Weights of a small GPT-style language model, trained from scratch on English Wikipedia.
Architecture: LayerNorm before each block, rotary positions, biases, tied embeddings, attention and MLP in parallel.
Training: a variant of SOAP for these matrices, 137M tokens, 4178 steps.
Each number is 500 + 25 x the weight over the matrix's rms, rounded and kept within 0 to 999. Layers, rows and columns count from 0. Numbers have three digits each.

# layer 2 MLP up, 1024x256, rms 0.136, rows 577-602, columns 0-255
506495486512542504507523508500513469527501472465505543487524518489512477484480506493471510500504497456509495516450464528518540471523493486529533504490475520538525519492491456430519507506510487487497514522529483500485464485502516511476479515466469506492485511529512489490502454553498489551513506453465521529471542484477529522489504511523492499494437508503484500489491524538516505460497498465551513519497505510506512484535517524470498509511492502508522546504490497483488458529503489497520495469486486500531484524546526503502498520500466501501476523520500449528525542461477490524523460536521501491505499478533493492512486537526508506518455496526495493487425527469525479515528448524488524498521516501502518497454462527479505497510523548500485539550516508475555473482482473
483540492476490517476495493458502468489505497539462489482505500536481520442459538502500458543481471512526479516484506459513472514523458493508509484508495514473484484483506478526503495501435523483508510489523464523502512443476532486514477465524477496469478467540526476499516462513491475510499535511501491467506532476464512522502521491503480501506500486492491486483446480484494461494525450493518524509548499491513495477521505493545520514463491475479519505535512496487522515498498497524517504553472579522514527504518506528488497491509488508521424510483450490519467500481560495490459538490488499527494489497472529463497491458501525510551498515521511534501545482468521486538512501573500525490522486471497580485494498528489510542501443496505519460535516498506472490499512554
507479518486503506486518514539476511539518493532480543498485494512542481513517489531502498508507551523510510431495500504483495512553489495483520535503488523495521527521469529519518554504475520527481519522516497501499557487506521497528523513468485550511530544512555501495520509498519468507556500518460517503522494464425506456490514515512467544507476489514530518503508506526516492501483487471469495514503505519555533488487477498492496466516491478500514473500519552513469479496533500493521481509528550458484482542537493500436469487528486469462501528520505497487486446459519505519507491496518512470550461520499499542523499521536519481506492493492528483520504522530514500477513481511522492532540487451492513497474524523548503534431502461482493532520529511508517490504517514
520521519516551506518522493464550472495506526515497497501450502523512515500490529553465516541519483472475538483446481514512514535480550494495517463460545520567492488512529504525488508499536509480502478462467502488502539491500535483552489559527521495469494520432475472503435469541496508482463545500480528516509468500512530497508487517526554482513495479521491485541476438539498490490489527482463489540468518525487552531537484511508492511433525503496478548503526479541516459490536525503505484513516538466496479567458525465467469540512475495433472524481504508510494545475501449501524508504481444499558451447535459498456523482505506519482546483530506493505534523473509542539499510496525478526531507526517535474509533457444492506482509450518498515497522486508493524497471529
501551518454543480496522474488494457482427508554488507469463483480472486542465503514531490454507511480495542567530472475496501502525540529560505473478542507497507502437493453522464458532484526487502500490473474508497500463485525496486547482476508565504490512473453503510500479563504509502536489479507532480505512465477478535495551472521486514537500482473535489481490542482467502504454552500516500499495454527506484526521516527476478538535530521483481468529492520445460525580475476533478490489486518509488510472469562475491512503494495453545522475495518514457491475499480543527437477524488545543494489499496502503502499518493509536545463496461505516474528470538492516455495518498478483506507466503448483531503459498530477484461539494475484435530460541517491537469529538
522530489487488533472483504537533484516500541480502507488496482479485492492482502484551479530497497510524497534519475474515519474472510546455506480493502484474498536483458546476543504474530517524512483463506501513490501515482514522468524484459491482514513536507500488496472495487502514475529466520483509438463533501465513512505503527527541472473523510523513494473509481492490487483507519525522480503475511507524506513477529520509526495498460504544536478526503472514505501458492505541513500491521522516516516457456498497517508524499518548467473502512536521516526499512495517454507509474503499504496460525485504470468514501532515496507483525494483471501522491493526492531448496517488476519531509463489496502515489489421536490529526469521476546469495493476511454518515524
532552507473444502507508559498487479507544485554510518482501527511497544524510518458489476469518517474538499485528503503473506505496503522517542497490510489478511508463472496502487548518498521484536480492526510555519522492506445527500541507464488466509497503462478520564459517480496520572526534474471463490501528478522519448538511495514499550515510480510504502509528483472434470499475520470491475517538505531507532535514488536515502493519526492489528497529538487496508520468505454508479531506503530477531478475529498469513492510523516491444496485506483504531483511513513512495509477492525472508535532483509475493508499520520499518488543502524457495510500494495516539553504471518516509519474469499513446480517504527519465525512514520528514514480528510501487479500487496
526522477449508525494518489499484483495503533537509474501503475464484487547515495512496477518465456495494456484498491506502515504513545484466504494559539485499528497495508553544489498463514479547496481535501539478506523471477448460467507511464477539472471497434503478462455479488502499476479539486503499484524533478549524500510538495528528488510534493502447482511501541523539482499512505484489525482546568503530505518492537476528520503511446514550437498473498507532465478485511518531528455543491491499543514479501467542519510524491456482461468548482506476525508469496479523509528472456469518503521498467436513497497499490532526502500484527444487491515537526498538488520508520492537539516483494452522520525477495502507475509505482496495434486502470506492548529513487536
506511543485531470505502532482549466482526536477501511469527478520504533502505553527492513530547525479488486530477494543543498546464532480471501494477496509556473493489500502524537513490506511479532544450530507493503475558521437517531490509535536530531512480500515474495508451493490482478483516493512482477482491471551512514494482511475520483498519479549482530506489516542493468477479520482547483509524534506519516535518529517472468501503525514479462460516505502544460524501502535529526532501540467466485472521493471559540509501488479526477526491533579497452511499493491463535554523524532453533481510493504532524482488494559500487512512513483475479499528490548495559516568522487509558491489491490518494500505502509524524504477493550507519549482508440501540526513504505
488468576497488481487445491516516519501479447493510493474514515518480519534537504532513496461471494521513495514515513501479515508478474524515560520518528477492519490515497527525536484536520540500538484572540474512477523517505532497460536510493473525537487467518492475506508435467469479523519498493504474520474468506529486513490481486514511490506489487457504486517500435517540497496502492494502508477495473510521484525539492533486482498512536513552543480532499498489512474548454461497488480478501519559521540464524513451516467488443467487513524473464461483499494489509489508527518519482513520505532485479491488495481517491502511479452512486498495561521513500489467523541560478486521526468498476529536479492548489519514510493499516517489489529522518556483529485466482529
489462450479482508515492509470490551525542521477532465509536504502475520476519504494471497509495510511499508522493503482495512531546481540486487494510513479488473489506476538527496466494500526488531488495489479526536531526498523491525477535533510519503467523498492457420482497518488564522535487506489492484487481497489462530501524458508490548488476515459499497478472522488496501468481490462484447526509452497510487480493508458530532476509476467509471491530514494479536493474513476503539541520494508444543504531505508480522529459499480497510494496469450495470502483486498513521504515520541525493476511499478504496458490452521509542474452455508515513487518495477495488528512547529487504467505486465491497516495502488491545499494495570504491478476517529470483465519526509
465505523460502501504464518516509508511475504500522456526465508535493510498516515506491496455483511494499475449491539497513478505528492515517492536523490496485536495492509507473494536476492505474508518535497523483550469539500495476531525490500482461511493483540505565470477516461490522514496460500501491504485491522499505520492523488513491502523484480513519496511503503532527493524539460487524541497502503552537461488483544499557509506516506502486515548463481493465542514503460520538527471460469550550467533511524510502525511529523565519505498479505548507506477519504524512493481510512481517497484491499486481538491479512516518517479426477542505558539454478531516507526487531511504500478525516497537544514561517508526514478510523529482495510499517484515516536488493487
548528506465507493478496535486531522512515511490488500529499492486524547498483485507521511436529503516556493485476530477462524482495514505486468519481515480449500536477479516541526538491522479512524472525521481466492521488515528518498487492512514516518557491502460538524492536560518483545504523482511496464555485493518489508502493525510506473501523465516467526473548501488477540505536538511468478482491510503532526527465521517494492501485545501518473522493467498499517476502488512543545466502508484484485537486506520537478519515534465493513501452538502525478492513519502543507511452506510511511494519523556495484472491488489453453486524467517515518501510493500486479498537498532456525499484494520537504511539515474513499510485505511551511561511500487507496457480559456
519510453506469487488477508506542491517485566467469511459516475508460506518511506483519514516512526515516545507526476518500515519483514520472470503502511503516512515525485544471503535498513519501521523519530543511493492467468489524546503492537478514511473510525505535554537504516457514502510520509532472460475471514489525486514509498480493504491502506463491471497481484486505515559520492483503527484450512507517511493509523505517509489537511470503493490516506536511509512521531506503493484518486505509523458489515514511495481487502485524511465528474487501523517533520493531536520505491495529501505531524501503511563516506500441488494541497449478521529514513542528500546438492523514489527528506506528477483488498515531474471506471506483519486462517496497489502511488507
517465501504486508489512523493467522462509513457487516531452541482532503495498493494496467491510475457497555515510517501482505476511512575501514507521510491517523493498520486514530538495507532511491484490498514479525480512548498523566479481481507493497522504488483515470525496526524520497542502536509500512510515553501509522535486511495503490460512493522490515521489473537528520490542476508525542462526519503491498526494481482477488513510505507487512453524530507513511517521511502533525507505508513456528464541485487520481532545532454499495500489518502514491513512481485552535463486495510490503519537514498508508468518484493486517492494508502486480500491521538490470514467502501498489506502481495489501498512536513502484457522494482519490530458521489460515470529480479
487499477481524479517527523488503496515520468507490469469503510494548528482490492507506512510473474504506524491500508503498538510529473549504492503478517505536514500530470506534528527487523472474520504501537527512501503522502487532484489506445472479534456519498545527518451435495471526501515447509448508534515469520471532482522496538503475511470494489490474500516536495491529510496531515525523492503507528520494472480460499490491497489470507472476480507525500517512522511495468493449522496505483473512510541529503512496553504512476501527427495521513536530516524484495472493507538534480495508496498515526526520542466490496535497538457498466487509480477496494536509493514525508525487511543493508512531489554494541509517466528560500564484507498514499501476457507519489484
516546476529507506490488568504481475530501539520483539489522548514551521536470478480501508496532474508510511475492515536501445521518529507468481530498462512492486499519498491510500530524530493539474578518485470502486473502478519543475500468527491483488476463529477517531474492500476473487556520504542488493489500498507492488515488496486538482509514512505490504491478497533459535506542534519499483494492516529504500470496507496532500505518499535472505470537492517510514537507515457497492498472470505505506511466456505515516501498483534514509529484516490476467522469473460470527494494511507443461504534544463518481489442519530483454446477510534458481514530459541503471504503538483530480498528517501482566510503517494514492514543514524493526508520476510497510484497506510
510482529488452542534501529523495603483485520478451523483506519509456507511469498486527468534493505510531523513513531479491471525485517495531544532509522547572480475503521515498514531514487476529536532531510481515505517522509442482527459467505502501495499493515489483522504521480503451492486489487455531518480497508511519491544514526465507481491516521530467492492485510478493491528484521494501518507437540506504517503456491510488478538499458469484510517508540465545516537510524516497472508490565504480490482516541516467523474499483529484518501538499495533570510497496521481528503508501535480483518519495500433502484525478491545504494488481561481464513534486423492515525460506460502523490569483492463493497530514492476512489512519510527501525480551449475503514514492506
507527532515468512504481516461459496523518532500482503496482488462526540545503533533469497517444510481522500483504511477509528483485505476489502483502520517484482496501512508524495475466521500528547496543525464567504478529515488540476505491510509481515485521495482501478473515476513478514498511495506492510493475466502509492529535520463510483513503472479538467480502483499500532528514477485529488483497481478496535514455535514506495472559522541508489469498545485531498473469544558493546524533532493521519523528475517491513509483522473534495482470494545481512529497508468496461496548461466509528510538444506480505496549503468513519508519496491507532465489469517477498497503481570497443473482471482508490490516466476496485462487542484493480486521502501486507537485517546
505513522481494458490452465548494513508482510481552527497442509512505487471467531515452512536470534503515533479515507466544520505481524529512476500479516485498463497579464525483535517503439537496515505509526448489503481520507545492525476479531474540500479457532525475502545485543475458454518509519434503482513479497464570456530488519521441469475484475511494467493493487570503535488555503511463543490488466515483501452531487474457479516467522471507577525484501476568520527483484493473468514505496539474499478542481540548511520529521512544472510445489507455518500534473516465512471507502522451478488494531476502532494515538504458540518479536527422477541526541514500494494481485491477473503513545503557511457494482471509505532482527448510462477464519489467539494497466513
498512518485511487523507517467549483486479486482505547475497518553475459497507494532514498526507502489495500496488513519558478514516528509514475523522493538556504499518533510484493577447510493522491495495470483480459498511522435458512527474489491535557509542498501529511524470543515481466503534493585522509474485531508513488524485510525463427523521537527522522473499490486500498498551503456484525531488501488483538497473486517529484510493492469455521495452480503468461502487485463507468440537523509507474513464505526511467496474523469505522491517529489500527484491483489479517539491467523473528538501513485493484471437487533552494513516559445449457488484494516497489532445500493517476481490512533520497447516481529534518499511512459506482567527488482520483520478447550
466486509517517458544505486535482494486492503471527467520514489481454501541479504529505473524482489500480526510467483491491481531508520538502481556507518504536478480511495492495518511490466529464517518535478507509517509504475531487508518526530534506512525502522482523489556487537510517494477521483509496542477508531495504531509490499501485475479501499523488505478513505505505461514511517449494495508492536514479496504483482467483513528505493510523475501518513494500474486510486503505483534481470463512509489502520520504519483499495468517472523528471522489506549522489497558449468465512485485489507498486489461532495538488531518513482487517499490501529506540487479499523498494520475488510487517534531533516444506479565469539536509522497509509467551476483500483498524534
516526507486529477539481500499537522488498506464500487493546485499518512466501502488452464519465509535510516471520503506477465477495502508492507488523493469506498498504509512507496496492520479469514518439496513481493480494505502498500496505527491510514500518480521491498483481486454493489502492498498498515525509500479440480560459452503499488452477567479510470513496517497466514492509550496505530476478511512521525501439477505514464488457494540466488475508499507482495476513485505513460507508482479485481496547472495522497491508440519464523494542501507490503496509490478484509498517479505493478503514457532456550489570523433491459478523522479509505537528513499510478483481579533505467520492476513517488511538464551516502473508463490480492453483488537516470470533482485
509495535509478494477503510460496469501512505513519533475471482476531535516503465482544484548504532482558475504516526483492559534525531489478472503456539509510525507486450539468501453509501553522539524497503477505503487557505476515530551488479494461486474489467503511482539504517521474511483510496499474482516495531484509493513524516526521504523508451513511504513525497517528519528522505526474532498456480501490498505501484516512555491528503513527526467499503523492555532478497474526450511504465512497523445525485545472502546477504480515457494463479518468462536565551521520561539541522468465487496516506469481518527519486509530505512478511534517501494449512492474537510532472486518414506513548543504521510493486465557518469467547498496486509520433471492542518473564536
482478531485488528452549529501470538519482485494510511490539524517487496513482521499503516507476537490497455467493468539485446537531509499453552496526541500468488498495529504479520500517528439507489529493484530522492523528485487518489495429501500473487462486480453481448467475483500490495527521464482461585520474485486525508484481486496493509430491447526512480547455491524512493452498465517504504516512487530505498496466459486512446520526492482461458465508501498511502501545556509462542501453505497501485505506478501482493486505502485496469447500464474476470497505475487480501519550448523511542506517491487459495504496497476504515514529478468505500479536532476550531499482516494511465505514490461488476501510504494497534519530487498483470496540525529436515525481487475
497486513479507464556518511489480556513507536498508504492463510492519448471470510522506450528502513557497519469468522470511514476512453459489497534514520503516476482491514508528465488489493474510505557554534541497484491511478486487549470544474475538527479485479502491515536504515496487506505478508475488433496465502494533499505491474542537518508514509529519523568540494529497522516509484467459501522518444513483513509492495502496525479516525511570524528512488479524489488500481494545516489484470505470472453512465481556453484492495511479466507518498524511502497498491479496519501518485523510478516470481539467506490502502558474525548533488505510475531482479517461506508486540527502544496495534490479541514447493520508477488484486512508508516469508484523504484490505507